config.yaml
norm_place: "hybrid"
bias: "qkv"
parallel_block: false
init_std_qkv: 0.0273
init_std_o: 0.0
lr_mult_down: 2.0
decay_fraction: 0.932
decay_shape: "sqrt"
final_lr_fraction: 0.0
Each number is 128 + 32 x the weight over its row's rms, rounded and kept within 0 to 255. Layers, rows and columns count from 0. The size above them is the row's rms in percent of the matrix's.

# layer 6 MLP up, 1536x512, rms 0.0448, rows 944-996, columns 384-447
size [ 97  94  92 107  92  83 103 108  89  97 106 111 106 110 107 112 102 103  90  97 103 113 111 110  81  88 110  70 107  60 113  96 111 103 109 104 115  64  96 109 105  95 102 104  98  86 103  94 111  99 102 106  96]
[[115 118 153 146  78 112 112 119 107 204 136  98 107 112 111 110  82 122 135 150  85 174  76 173 140 122 128 131 100  92  48 127 115 142 111 122 104 160 138 112 133 159 106 108 138 139 111 174 133 100  92 159 138 159 100 101 128 135 185 116 137 122 153 116]
 [218  73 138 145 117 166 175 109 196 129 136 187  65 142 143 112 114 129  78 135 140 176 148 125 145 118 114  95 129 120 142 168 143 127  95  88 145 126  73 175 185  95  70 132 147 144 112  90  89 130 128  98  63 127  74 194  73 142 137 145  98 170 147 167]
 [137 145 168 111 121 134 124 131  81 150 123  85 146 133 104 101 105 143 205  71 119 149 203 127 145 125 169 182 153 122 152 175 108 132 174 123 133 194 124 146 114  87  72 103 113 157  91 116 125  83 124 129 126  46 162 106 144  95 143  90  78 118 108 157]
 [158 124 151 171 215 128 166 156 102 172 146 133  96 141  96 196 175 174 163 127 100 144 120 119 161 115 117 106  70 151  81 154 158  42  79 140 123 134 152 118 102 193 108 144 169 126  86  76 148 132  74  89 163 168 103 142 134 122 177  83 134  99 117 145]
 [125 112  63 163  64 146 126 213 140 179 174  51 136 104  95  95 123 175 150  83 172 126 148 150 160 146 105 142 172 179 126 130 114  69 109 133 126 135 152 158 148  96 197 105 138 167 102 108 107 130 154  95 131 131 125 110 137 125 128  83 116 124  89 172]
 [135 137 129 135 112 104 119 166 127 160 191 152  86 156 152 124 146 131 116 130  99 135 105 184 149 144 116 155 184  97 108 156  89 114 105 109 143  79  50 141  94 107 101 142 135  82 143 142  93 128 109 153  91 145 153 137 157  85 146 156 104 178  75  98]
 [168  53 119 127  95 116 119 121 154 164 149 144 124 135 183  97  89 129 165 167 102 142 122  81 107 103  75  98  68 125 126 156 165 109 137  43 151 135 125  72 123 150 137  85 128 127  92 100 125 148 122 137 156 125 153 167 102 163  41  84 105 124 133 143]
 [198  77 106 117 153 118 120 119 111  92 152 168 157 124 140 160 139 155 129  73 140 162 142 166 156 144 109 151 144 139 117 109  79 154  61 165  96 131 154 129 139 143 110 126 153 121 142 176  82 131 127 148 183 219 166 119 142 175 109 109 119  95 133 198]
 [116 198 136  43  99  75 166 101 115 185 109  96  85 152 116 170 233 130 136 132 133 132 135 133 111 113 118  97 127 124 141 159 128 143 125 121 126 154 107 122  93 100 118 132 116  88 128  62 153 162 159 140 144 135 115 105 138 126 118 125 101  97  97  67]
 [138 110  76 115 141 157 112 178  76 153 143 136 152 152 132 178  70 130 179 139 168 121 135 131 136 138  48 137  34 121 146 187 137 103 225  65 109 152 118 132 132 113 134 153 179  74  89  61  99 178 144  99  75 129 119 152  86 134  55 118 136 185 124 144]
 [ 98 121 166 131 157  81 115  91 128 144 147 132 138 178 112 166 133  96  97  86 134 103 139 122 102  78 111  82 105  98 167 132  96 149 134 112  68 182 191  60 107 189 130  95  99 161 133 131 187 109 124 105 124 120 134 103 143 144 111 103 118 143  95 119]
 [124 122 162  62 127  50  80 124 134 147 122 149 106 151 122 154 129  58  72 137 186  97 132 101 115 101 167  84 145 142 143  89  95 132 100 144 119  97 126 182 142  93 110 116  51  78 109 100 138 152 164 141 104 103 149 148 104 121 128 188 173 128 164 136]
 [150 164 108  83 152 123 129  50 119  82  97 150 144 112  89 128 140 108 128 137 141 127 160 107 108 117  93 116 163 148 131 133 156 143 109  97  65  81 132 159  99  99 167 104 128 145 187  41 114 151 133 130 150 164 161 129 138 142  98 127  69  98 118 138]
 [174 133 105  53  81 127 140 170 103  74 147 119  87 115 114 109  77 149 136 130 146 139 150 119 173 118  57 190 128 164 111 160  99 137 110  73 145 119 138 125 117 130 137  96 183 142 184 185 144 118 120  86 173 161 107 134 110 125 122 103  96 208 131 100]
 [121 125 173 212 154  92 117  57 151  50 163 155 164 169 161 141 187 103 131 111 115  86 140 216 172 116  96  66 106 134 172 155 133 102 125 122 179 155 148 123 194 106 109 150 150 129  94 104 178 131 115 117  89 148 135  96  91 170 110  67 114 170 131 146]
 [166  82 177 151 122 107 112 171 161  81 161 123 107 116  75 130 128 106 138  84 105 105  92 119 129 158 194 142 121 149 122  82 171  99  78 119 132 108  77 159 221 113 154 107 113 158 145  68 191 139 145  79  66 122 163 154 171 214 135 139 121  87 105 147]
 [ 95 137 109 138 134 100  92 117 129 125 158 173  99 160 107 139 103 160 155 140 155 189  59 164 157  68  83  93 104 115 107 165 104 130 155  43 171  98  94 132 147 149 121 120  73 134 207 169  99 188 124 128 179 159 158 102  73 128  57 152  81 128 145 109]
 [142 153  70  69 208  92 126 212 116 103  67 127 123 214 153 165  81  94 103  96 106 151 115 175 137  74  88 119 174 117 170 151  59  75 112  63 110 136 138 171 105  55 198 119 140 139 115  47 144 139  75 122 106 103 127 140 123 125 126  58 122 138 174 163]
 [137 138 109 102 127 124  80 181 123 148 129 128  53 130 124 169  71 175 150 138 167 175 141 137 136 113 145 162 134 130  93 164 163 167 148  98 141 150  98 108 161 141 125 130 133 141  84 162 102 152 128 157 133  80 117 134 169 110 181 142 145 142 105 164]
 [133 186 145 117 175  52 143 143 142 147 182 192 156 134 160  70  91 133 158 123  95 124  83 122 157  96 181 130 143 127  88 130 163  90 151 159  84 118 172  66 239 160 148  89 115 134 135  94 159 101 138 118 146 117 115 144 114 150 186 106 115 119 173 128]
 [131 150 150 124  85 152 135 117 153 192  79 129 143  89 119 147 135 145  83 128 181 176 175 158  73 126 153 101 150 102 151  73  64 157  82 109 114 131 127 149 104 166  88 129  69 156  78  93 159  99 119 150  68 124 118 127 150  90 115 131 178  89 174  56]
 [153  99  74 151 117 196 101 159 129 122 208 146 175 127 130 113 126 155 154 139 181 143 155  85 141 159 152 162 181 100  94 113 159  99  95 117 130 138 166 129  81 144 179 159 141 104  95 147  98  88 119 103 131 176 106  89 140 132 120 161  91 111 129 116]
 [185 145  85 197 119 146 104 192 140 102 123 148  87 142 158  70  96 128 158 129 150 135  81 144  96 158 132 137 144 104 137  67 156  90 158 149 147  88 114 125  90 129 111 140 113 108 126 127 137  72 127  98  94 113 135  90 128 133 115 135 137 122  84 131]
 [118 128 123 168  67 174 115 150 118 123 188  83  90 102 175 101  76 126  96 133 119 146 157  80 118 107  84 125  85 159 119 145 200 154 111 152  66 155 140  90  92 153 164 112 109 181 136  73 134 164  90 141 148 124 148 116 166 116  85 146 120  91  91 171]
 [106 126  86 142 158 122 176 108 175  93 106 110 110 101 154  82 140 194 135 121 175 181 142 163 132 113  95 113 118 159 115 188  90  96 104 138  80 127 158  94 121 120 149 107 135 163 151 123 135 133 151 123  92 144 109 124 144 124  73  68 151 166 126  92]
 [166 136 158 123 120 148 134 157 117 138 175  54 116  79  93 165 146  93 107  81 171 146 115 115 167 128 113 148 112 122 170 133 174  39 162  88 105 126 127 130 141 136 125 126 106  97 129  83 168 102  90 140  75 112  97 143 155 115 141 138 111 132  92 121]
 [160 162 118  95 130 147  97 155 117 153  95 115 150  98 101 122 173  79  80 149 142 112 130 104 160 138 104 100 119 143 134 153 113  67  94  96 129 122 176 134 168  81 187  93 128 165 145 219 119 113  84  91 171 122 132 142 148 151 143  88  92 125 142 120]
 [164  81 127  96  99  88 109 132 136 139 140 151 130 159 105 103 150 125 158 139 105 116 162 119 141 126 101 181 148  81 144 130  76 102 141  89 116 117 129  73 161 171 175 137  61 156 149 155 166 175 104  77 137 124 151 107  95 146 172  94 102 111 196 152]
 [129 186 124 107 130 163 151 136 165 114 121 138 112  89  95 120 121 133 164 114  74 156 107 115 159 147 144 170 151 153 133 154 167 115 102 103  96 102 149 107 127 124 174 127 149  81 115  47  99 122 108 154 120 111 142 164  93 132 128 123 157 134 142 112]
 [ 92 124 140 119  80 118  81 102 129 193 202 162 104 132 101 248  52 127 159 168 150 114 133  97 136 129  97 141 144 154 127 141 109  44 114 100 123 105 112  99  93  97  71 138 141 125 148 151 144 153 101 127 139 148 168  92 127 155 169  77 135  67 135 168]
 [139 116 124 181 143 163 142 111 161 108 126 142 106 105 155 105 124 149 183 174 188 175 161 124 148 109 165 132 167 116 113 150 131 167 170 127 124 147 153 123 130  80  85  95 163 125 130 114 234  87 103 110 162 164 120  90 106 141 152 155 155 126 110 117]
 [108 104 126 187 150 107 100 140  94 152 111  65 142 132 132 128 115  95 159 209 148 169 153 203 156 130 106 121 109 203 217 123  91 156 127  93 126 125 186  68  91 115 148 152 180 148  99  87 119 167 175 139 138 163 128 120 107 185 165  95 118  91 152  79]
 [ 88 133 116 119 103 148 121  91 140 168 130 124 126 129 116  94 145 151 167 120 117 125 175 129 131  87 134 139  78 130 149  80 134  84 155 152 114 117 100 164 188  72 121 159 111 159 139 128  87 147 117 146 131 133  90 160 137 109 104 115 141 176 141 179]
 [127 112 121 142 147 101 163 142 139 100 168 157 163 163 160 137 129 135 125 147 148 126 130 157 113  69 110 202 148 170 118  96 152 115 166  96 205 101 137 145 161  86 157 147  95 137  82  97 158  89  90 157 107 157 166 125 108 132 152 124  86 101 118 148]
 [131  99 161  80  88  70 129 121 109 159  95 116 108 121 166  96 140 168 159 143 180 110  80 138 107 183 104 152 159  89 119 119 193 120 152  78 179 135 102  99 133 145 170 153 123 175 125 143  82 163  80 157  94 128 131 137 110 100  81   0 165 146 137 148]
 [129 151 183 151  93 114 120 185 101 153  98 173 112 123 144 157 127 121 120 122 108 137 146 158 136 105 138 104  63 116 171 154 187  95 111 148 129 116  96 166 159 132  97 150 114 110 109 165 139 122 149 145  53 158  74 143 129  86  77 167 120 184 103 168]
 [129 112 105  85 143  61  68  76 125 144 179 133 139 155 164 163 135 123 131 180 125 122 128  94 168 134 140 165 169 166 136 113 136  64 130 162 117 170  90 136  89 139 140 132 102 179 113 157 144 173 134 110 119 176 137 125 139 128 154 111 129 116 112 170]
 [140 124 144 144 163 176 121 116 140 126 152 133 170 108 111 169 111  93 148 128 128 159  87 120 149 161  92  97 104 158 108 153 128 115 117 153  53 109 117 121 148  91 134 138 100 164 138 121 113 158  73 115 120 133 143 168 109 159 121  77  90  90 161 142]
 [ 65 125 140 119  75 101 133 154 163 228 155 114  49 102 113 117 104 133 140 150 115 132 146 162 158  70 115 112 125 114 165 140 121  97 119  88 164 149 109  96 139 128 100 110 107 138  89 159 102 150  54  85 168 170 153 159 172 132 123 129  89  94 129 145]
 [147 198  87 102 130  79 186 175 141 155 181 146 102 155 100 150 141 103 138  86  96 132 132 179 113 129 156 205 147 100 123 106  91 151 146 109 107 123 114 136 188 116 149  89 152 160 127 159 174 164 109 101 131 195 116  67 147 171  95 156 142 119 107 103]
 [117 162 132 156 122 146  94 124 117  96 181 174 103 145  86 118  46 182 127 130 121 194 199 118 137  82 118 118  93  80 114 137 137 115 165 143  97 179 124 112 136  88 183 148 105 142 105 117 153 180 146 170 133 127 136 129 108 135 183 102 135 179 134 157]
 [141 116  82 118 101 161 156 175 136 141 160 111 134 148  75 100  84 107 144 133 142 148 125 120 202 118  97 135 109  54  99 162 162 144 119  95 172 168  58 128 125 185 118  77 135 164  86 145 134 142 151 108 148 112 136 118 168 132 121 112  63 145  89 134]
 [121 139  84 168  95 118 133  92 184 126 123 117 157 146 146 212 193 176 118  73 147 139 102 135 125 127 145 133 180  94  54 123 144 103  90 131 123 143  93 148  24 178 184 141 103 152 148 142 173 103 139 115 127  94 132 143 144 127 152 143 128 149 161 102]
 [143 109 139 104 157 107 122 164 114 142 132 153 178 119  84  69 122 132 113 158 144 127 100 118 162 139 120 109 140 152  94 102 141 134  98  80 145 139 151  39 127 143 116 130 140 129 101 172 153  95 137 111 102 175 196 131 115 144  84 165 149  79 106 190]
 [127 148 129 152 126 120 143 201 157  87  91 152 195 177 138 155 191 136 178  59 184 140  91 101 150 152 168 191 146 152 189 149 135 114 166  74 120  82 112 168  90 136 119 172 151  53  91 164 152 133 102  97 194 136  98 131  87 106 148 143  82  91 102 139]
 [119 108 140 122 186 139  54  95 163  80 115 189 148  97 171  66  61 158 118 137 107 128 134 142 135 162 105  54 140 105 121 161 148 111 113 135  94 156 151 121 170  88 124 127 103 135 128  67 124 112  93 144 103 129 108  92 148 133  93  76 100 164 100 150]
 [188 114 154 127 166 114 119  96 116 104 128 112  97 112 131  49 158 158 144 166 116 109 101 179 175 131 150 161 135 116 106 105 136 106 140 117 175 138 109 140  99  85  91 158 148 172 129 154  61  70 114 118 194 162 163 202 145 125 162 130 142 109 136 154]
 [119 124 105  48 145 108  84 162 141 127  95 179 117  79 138 120  78 151 121  98 139 135 136  87 145  91 103 153 157 118 100 114  91 137 128  89 113  68 140 120 128 110 188 145 138  93 114 120  79 140 143 127 113 130  84 144 147 129  97 136 134 125 128 154]
 [157  97 133 107  53 129  94 186  83 132 198 130 122 121 102 138 109 117 134 130  80 145 151 133 124 129 163  33 120 120 114 126  98  93 118 129 123 120 109  80 168 121 137 139 137 126 142 167 173 156 145  86  89 170 183 164  82 147  77 119  98 113 109  74]
 [151 125 140 188 141 146 115 112 112 141 120 122 154 124  68 140  90 179 145 181 138 148 212 133 160  87 165 174 108 139  81 121  65 154 151 107 114 163 102 118 137 117 165 153 162 129 101 159  65 148  81  94 141 136  80 105  90  87  67 157  81 149 121 158]
 [197 132 110  98 150  94  99 150 165 150 137  70 117 102 156  90  99  99 148 136 121 163 170 126 134 188 164  90 140 163 151 151  87 112 189 148 115  92 116  37 117 175 171 117 180 156  85 159 185 152  62 145 124 133 147 145 127 139 163 115 132 197  91  74]
 [107 105 189 133  91 134  67  96 167 134 133 151  82 164  83 149 100 154 167 138  11 101 130 177 139 116 147 133  89 100 131 129  84 107 167  93 148 110 163 169 149 137 172 110  88 146 126 136 102 171 119 173 195 167 126 162 134 121  88 171 186 131 161  97]
 [144 132 217 130 110 125 141 207 102 176 109 137 111 134 139  67 180 138 152  95 102 164 119 142 155  93 138  75 120 139 161  78 169  76 146 115 128 152  81  81 133  76 161 199 134 104 109 146 169 160 121 116 113 142 158 100 126 104 134  61 161 119 152 150]]
# layer 6 MLP down (transposed), 1536x512, rms 0.0898, rows 944-995, columns 384-447
size [101  94 105 111  99  84 104  97  91  91 108 110 100 106 102 112 109 104  97  96 100 106 104 110  88  95 105  88  99  68 109  88 106 104 104 101 109  73 102 109 101  95  94 104 101  98 106  90  97 102 104 102]
[[128 161 181  84 169 154 134 159 169 116 128 113  74 136 137 145 138 149 139 139 145  68 147 170 164 183 104 144 136 160 153 118 143 184 175 141  86 143 143 156 154 128 158 156 142 169 143 111 112 118 187 140 138 107 108 119 106 134  78 146  61 144  88 122]
 [183  43  52 114 116  92 127 140 155 103 100 153 171 118 108 157 132 124  74 143 173 181 114 116 104 145 149 191 133 140 119 165  58 139 120 181 125 108  96 129 112 102  20 149 121 123 172  99 138 140 154  92  97 103 110 148  99  91 136 143 123 179 111 125]
 [ 95 109 123 162 199  69 151  98  48 131 107  90 187 125 127 108 147 127 161 129 144 128 223 179  81 133 122 134  89 174 117 131 171 154 120 122 132 166 176 129  98 105 125 101 115 192 114 129 129  86 165 171  93  78 177 128  92  98 111 137  72 102 133 150]
 [101 149 119  70 131 135 162 122 122 116 143 125 136 118 160 100  88 153 160 122 151 118 107 152 101 167 123 149 173 133  76  83 111 162 118 140 152 104 172 129 101 162 127  96 123 174 130 115  83 117 105 103 112  86 117 197  98  77 164 159 108 111 153 101]
 [125 103 152  42 134 139 104  78 137  80 142 163 170 133 107  76 176 102 133 112 142 153 161 147 143  95 152  82  63 137 125 105 126 146  92 105 117  70 110 112 158 165 151 188  59 119 113 165 112  89 172 121 120  94 118 131 170 164 129 138 131 150 184 137]
 [ 99  58 106  93 103 188 151 242 129  79 166 112 166 114 150  76  85  99  98 127 111 148  93  58 106 116 124  85 170 126 137 117 146  82 125 168 118 118  91  84 114 121 118 133 134 108 115  94  86 170  92 148 127 142 115 113 122 129 196 128 127 150 145 167]
 [111 100 126  80 147 106 111  92 156 104 151 181 170 173 146  98 102 183 112 140 154 111 111 136 125 108 120 103 137 155 185  85  75  73  94 125 159  71 113 123 102 125 126 101 140  80  80 152  97 124 175 101 167  74 148 136 126 176  95 152 103  63 118 134]
 [179 167 139 163  98 129 137 146 138 108 145 120 139 117 141 147 150 103 123  87 158 160 131  97  88 159 115 120 164  82 165  82 145 116 137 144 153 115 118 122 100 148 160 128 157 159 116 109 101 151 104 155  68 131 135 118 174 127  96 171 130 132 200 146]
 [ 79 122 146 111 107 139 116 147 165 127  82  73 122 151 114 141 139 165 135  87 178 119  98  47 137 112 116 116 151 157 119  89 145 147  97 214 171 139  89 113 116  87 117 135 152 158 158 141 163 166 129 107 135 164  81 139 110  86 116 146  75 145  65  72]
 [ 85 141 136 125 177 139 125 114 193 194 118 119 119 134  98 170 148 131  89  51 146 111  76 135 127 141 137 102 153 174 148 118 116 116  99 164 146 123  69 146 149 131 146 110 197 124 111 142 155  57 133 114  69 110 155 170 147 147 139  87 116 177 101  52]
 [129 176 127 117 152 117 205  89 108 106  82 141  89 132 138 140  90 150 113 118  96 185 166 152 114 163  71 119 135  49 129 116  91 159 117 106 151  85  75 101  88 136  98 122 120 166  70 131 115 119 208 113 139 121 209  79 157 167 125 135  93 168  69  68]
 [ 86 114 112 149 112 121  82 105 116 103 143 139 132 125 178 184 156 126  92 154 147 171 131 177 133  91  68 136 169 103 171 126 117 126 113 155  97 104 114 154 103 169 148 110 109  42  83 165 142 112 111 168 121  98 210 140 164 115 132 122 112 126 115 139]
 [ 67 155  91  74 180 164 110 105 130 141 147  96 113  96 143  88 132 192 110  83 119 167 124 103 123 157 109  93 176 118 128 129  90 122 143 148 136  79  66 129 112 107 129 104 142  51 109 153 107  80 155 109  82 100 126  91  91 155 136 110 155 128  85 121]
 [ 88  97 122 122 112 121 158 172 176 116 162 151  85 122 139 165 140  47 147 101 127 108 121  94  99 160 170 217  96 137 134 142 122 107 177 144 177 138 144 138  58 122 154 166 147 142 106 170 100 174 148 140 107 168 179 133 133 177  88 157 151 151 121 122]
 [ 84 171 116 111 155 116 134 105 124 127  67  91 117 149 134 142 134 110 127 188 125 142 149 138 101 169 158 140 139 136 104 127  88 124 140 158 163 141 124 135 108 124  76 119 118 108 124 161 104 120 123 158 161 122  38  73 122 159 106 169 122 159  83 119]
 [ 73 130 185 118 157 169  96 151 121 157 165  88 172 151  82 109 127  74  93 136 161 121 157 111  91 115 133 167 138 147 109  89  90 124 156 162 152 169 120 114 148 111 144 130 105 171 132  73 115 154  98 168  91 146 140  66  81 163 171 159 146 190  73  93]
 [127  66 118 207 111 129  96 186 101 133 114  70 167 144 120 182  71 105 174 125  89 163 168 108 128 130 132 123 128 126 138 131 134 134 124 207  90  80  79 179 108 126 162 155 144 104 159 143 138 177 150 142 151 185 118  92 167 147 136 132 176 132 161 157]
 [217 170 137 136  89 157 126  67 139 124 183  89 128 137  91 123 172  79 117 109 139  92 151 141 127  99 136 125 126 183 100  65 160 153 105 120 136 149  73 196 177 115  97 118 151 114 109 158 154 156 158 147 143 174 190 135 138 124 166 146  90  84 136 152]
 [141 133 132 105 149 139 118  89 128 108 182 132 139 110 151 139 114  89 134  82  99 201 113 135 124 162 177 114 160 131 110  60  87 104 142 143 168  76 131  80 139  96  61 115 152  75 149 177 116 164  72 140  90 122  93 152 146 144  80 151 128 123 108 118]
 [ 53 124 125 105  75 137 127 118 133 123 153 132 135 163 184 155 140 148 175 121 128 104 106 129  85 113  26 144 167 156 103 148 157 141 125 154 123 137 143 128  97 104 116 124 125 145  62 157 157 111 141 118 198 136  95 133 149 107 150 136 134 220 154 128]
 [110 149 161  98 211  78  93 158 136  62 114 104 174 137 154  87 159 152 160 178 213 165  56  92 104  95 112 146 114 164  62 117 180 155 120 158  68 108 145 155  65 177 133 109 134 126  73 196 103  56 128 139 177  89 156  73 118  84 127 137 149  85 162 164]
 [ 84 140 121  82 123 180 170 130 120 131 161 100 100 105 108 114 147 125 105 154 142 147 101  58  79 125 118 114 127  78 106  91  76 163 144 167 183  83 117  83 138  95 125 138 131  99 182 180 119 138  83  65 118  89  97 175 137  83 156 110 125 137 173  97]
 [ 83 109  98  86 144 146 136  85 108 114 147  99 116 115 152 101 130 141  95 122  81 130 161 114 135 124  99 122 114 161 119 140 139  79 151 154 172 163 156 115  96 139 123 153 119 124 165 178 160  84 132 136 145 180 123 149 104 117 128 116 128 217 136 153]
 [136 108  79 156  99 107  59 128 114 122 201 168  90 100  76 182 108 163 132 148 138 123 131 108 101 137 148 185 111 118 148 161 170 166 122 140 167 179 135 150  92 144 102 117 136  27 157 165 114 192 100 109 176 132 144  79 111 138 162 116 145 141 159 116]
 [143 166 166 137 164 131 103 161 165  79 214 117 113 137 131 153 169  87 130 106  98 105 121 103 170 165 131 162 135 163 108  90 105 136 128 120 122 113 166 134 151 113 163  67 118 163 126 169 116 130 176 148 136 118 122 125 111 116  96 159 121  69 180 155]
 [173  99 117 110  89 102 101 119 105 140 121  91 129 141 118 170 127 155 131  75 172 162 106 112 165  91 141  62  48 153 153 148  64 140 132 137 112 112 161 153  79  87 138 100  87 104 163 148 115 130 154 155 179 153 144 123 190 138 143 151 108 147 112  63]
 [126 183 142 115 154 168 110 109 156  93 150 155 115 128 100 137 125  84 198  21 123 110  99 138 100 106 123 128 110 172 105 152  84 121 120 132 181 153 205 160 111  70  72 106 133  81 135 108 138 141 200 195 137 157 109 125 133 109 130 174 169  71 101  62]
 [121  55 138 187  88 111  55  75 183 124 137 130 135  94 164 145 129 128 127 106 108  68 106 157  95 105  62 215  70 163 149 127 155 198 132  96 134 142 117 151 111 135 110 162  90 123 149  70 148 113 157 157 136 139 152 128 117 104 102 160 182  80 204 177]
 [109  93 157 147 140 139 148  89 143 142 118 100 135 121 141 121 154 157 111  84 129 127  97 173 167 164  50 100  69 115 214  73 173 171  84  79 117 126 132 139  78  83 117 146 154 108 100 103  83 125 154 196 104 130  97  97 137 174 129 103 171   0  91 126]
 [118 134 156 139 119 171 103 103 132  87 157 162 124 125 144 127 153 131 149 153 138 149 142  87 150 140  87 108  98 153 178  76 157  92 183 109 142 193 123 124 103 152 111 114 145 158 130 115 158 105 110 130 170 147 126 147 189  90 132 171 114 127  70 104]
 [131 109  53 184 130 170  85 152 115  37 139 146  37 135 126 143 132 167 149  76 124 106 118 138 147 186 182 144 152 129 132  54  98 132 136 165 117 131 167 124 178 133 138  96 116 126 131 126  97 181 208  91 138 131 132 123 122 103  98 126  85 117  87 121]
 [116 179 154 118 176 122 148 108 117  55 119 116  89  97  52 191 107 144 116 102 105  98  93 139  84  84 124 173 119 137 112 133  90 101 123 152 168 143 113  79  86 165 139 140 147 123 182  96 157 132 134 111  46  99 131  80 189 126  67  85 119 152 145 144]
 [ 79 154 127 124 124 116 130 173 170 131 121 104 148 134 154 106 201 139 166 169 119 125 144  97 112 129 160 120 138  89 111 184 131 105 156 165 156 135 107  75 143 134 174 174 120  91 130 123 189 128 150 176 134  83 131 167 169 149  78 148 137 109 146  77]
 [122 179 122 118 126 131 120 121 102 127 127 103 142 192 153  75 155  97 132 148  73 136  74 152 114 136 116 184 135 165  94 112 144 128 128 168  64 112 102 160 141 126 202 134 139 155 135 101 152  74 139 102 211 146 127 183 123 106  61 102 162 113 119 152]
 [142 141 155 141 120 140 113  70 171 171 154 163 177 113 116 145 162 149 111  83 172 115  90  93 100 143 134 136 125 140 154 123  80 152 115 172 181 188  78  83  40 148 142  46 126 124 128  99 114 170 147 177 136 125 185 185 148  87  97 203 142 154 151  96]
 [130 172 164  94 112  99 179 142  64 152 161  82  82 119 125 103 167 135 120  88 112 183 101  92  42 103 127 130 150 108 118 123  77 111 152 140 219 144 154 150 164  74 103 117  81  78 149 122 148 110  98 155 112  91  82 131 140 117  81 100 150 148  84 154]
 [149 118  94 142  97 137 117 157 158 146 103 151  72 117 155 140 125 124 108 152 100 111 156 118 163 103  60 155 173 116 149 123 155  97 154 147 117 122  91 100  90 160 152  90 160 125 139 117 127 114 188 141 125 142 132 146 147 113 150 130 161  71 165  91]
 [112 110  84  97 102 137 173 173 128 165 108 148 144 142 143  98 136  83  97 191  85 125 141 126 144  88  87 154 134 118 171  89 146 117 136 186 158  67  94  88 145 120 111  92 119  95 107 124  91 166 127  97 182 137 129 124 135 111  52 112 132 147 101 129]
 [132 141 113 112 123  93 105 158 123 131 120 137 120 114 102 122 134 156  96 129 161 119  75 118 111 129 107  78 145 192 159 138 144 104 108 144 168 133 121 171 101 140  89 122 192 174  87 135 113 132 120 158 141 106  74  86 152  83 118 124  99 108 129  81]
 [ 80 103 107 139 131  87 145 133 165 101 139 164  97 155 130  86 124  95 109 126 128  73  91  86 139 114 143 131 124  96 126 167 108 104 123 103 137  45 161 119  96  67 155 118 135 112 139 132 192 152 141 180 112 139 105 110 171 170 127 167 144 140 178 138]
 [150 104 137 151 161 109 141 127 123 129  63  59 184 151 110 139  99 119 155 132 131 193  90  93 104 144 150 158 149 136 102 130 105 111 150 111 184 121 106 133 140 121  97  77 140 182 177 116 175 109 139 111 135  63 164 175 128 137 168 102 162 106 114 105]
 [139 191  98  61 118 122 128 184 185 152 169 132 147 105  93 112 148 118 105  96 108 147 141 121 100 128 125 119 142 137  97  95 133  82 150 150 131 142  70 151 138 120 173 124 139 163  51 126 120  90 154 127 153 110 141 140  87 162 174  48 135 151 134 138]
 [116 104 154 146 150 138 169 144 126  82 118 165 159 131 143 127  97 106  77 158 104 111 165 102 131 174  63  96  59 122 128  95 209 167 116 140  92 134 169 110  81 139 141  93 126 164 106 116 110  90 127  46 138 165 117 107 149 140 158  97 137  65 143 193]
 [ 91  76  96 167 108 116 146 195 175 175  66 129 137  86 116  86 184 134  66 163 162 152 100 149 118 125 177 123 144 141 115 141  71 141 119 174 195 142  88 156 166 144 108 123 150 138 101 179 100 192 179  53 166 171 150 152  84 134 175 128 127 110  90 152]
 [ 68 123 130 124 147 116  86  97  82 113 141  67 114  72 130 133 114 157 135 163 138 172 146 126 118 173  91  92 105 127  86  98 116 112 158 128 200 169 111 157 147 119 124  73 124 166 122 174 105 137 197  95 163 130 100 118  90 133 123  64 144 106  99 127]
 [144 131 121 128 134 103  68 172 115 119 135 129 174  85 118 110 141 112 130 151 134 112 116  86 129 134 140 104 133  95 124 121 107 141  89 142 130 144 149 117 115  98 196  56 151  88 106 174  85 161 108 131 112 104 103 141 134 116 167 126  99 172 109 142]
 [ 48 119  94 117 171 122  92 148  93  81 105 112 128  93 142 105 163 118 106  94 142 162 134 115 153 119 103 117 192 146 132  96  73 120 190 100 146 122 124 142 163  72 125  89 130 102  85 148  99 123 106 168 117 150 121 131 167 117 195 136 156 112 133 119]
 [ 62 149  87 143 134 107 111 181 106  88 127  62 113 170 149 100 163 165  73 112 169 209  68  57  97 169 143  70  96  53 134 144  74 113 133 134 117 122 122 120 134 139 148 111  92 158 135 140 157 120 101 125 139 152 103 126 124 121 137  63 151 145 164 125]
 [136 146 113  97 138 227 117  74 158 120 197 134  59 138 132  57 129 130  94 169  99  86 117 100 123 164 131 163 137 120 144  60 118 196 161 131 173 112 102 102 117 116 137  60 188  86 128 146 132 147 146 115 104 177 175 110 144  56 118 115 143 120 112 157]
 [ 84 123 126 176 127 156 222 104 103 120 105 126 149  83 124 162 143 129 127 171 128 128  78 118  78 109 118 172  91 202  86  53 122 122 185 159 155 155 117  53  97 121 143  98 140 113 112 111 135  77 112 110 137 137  83 121 178  85 106 101 106  84  54  93]
 [152 145 176 110 178 160 140 157 140 134 115 137 139 145 110 136 167 118 130 141 156 145  99 132 101 127 138 160 164 101 137  76 156 173 160 100 132 132 133 115 172 144 120 133 115 151 170 179 153 116 145 153 147  85 104 170 110 155 125 154 110 126 151 149]
 [203 125 157 130 138 110 158 139 131 122 159 119 132  69 136 128 125 115 143 115 127  97 165 101 113 155  86 125 139 113 135  85 117 182 146 130 142  76 123 129  96 159 126 104  96 154 140 103 122 120 124 139 125 168 132 116 145 183  92 136 129  61 177 138]]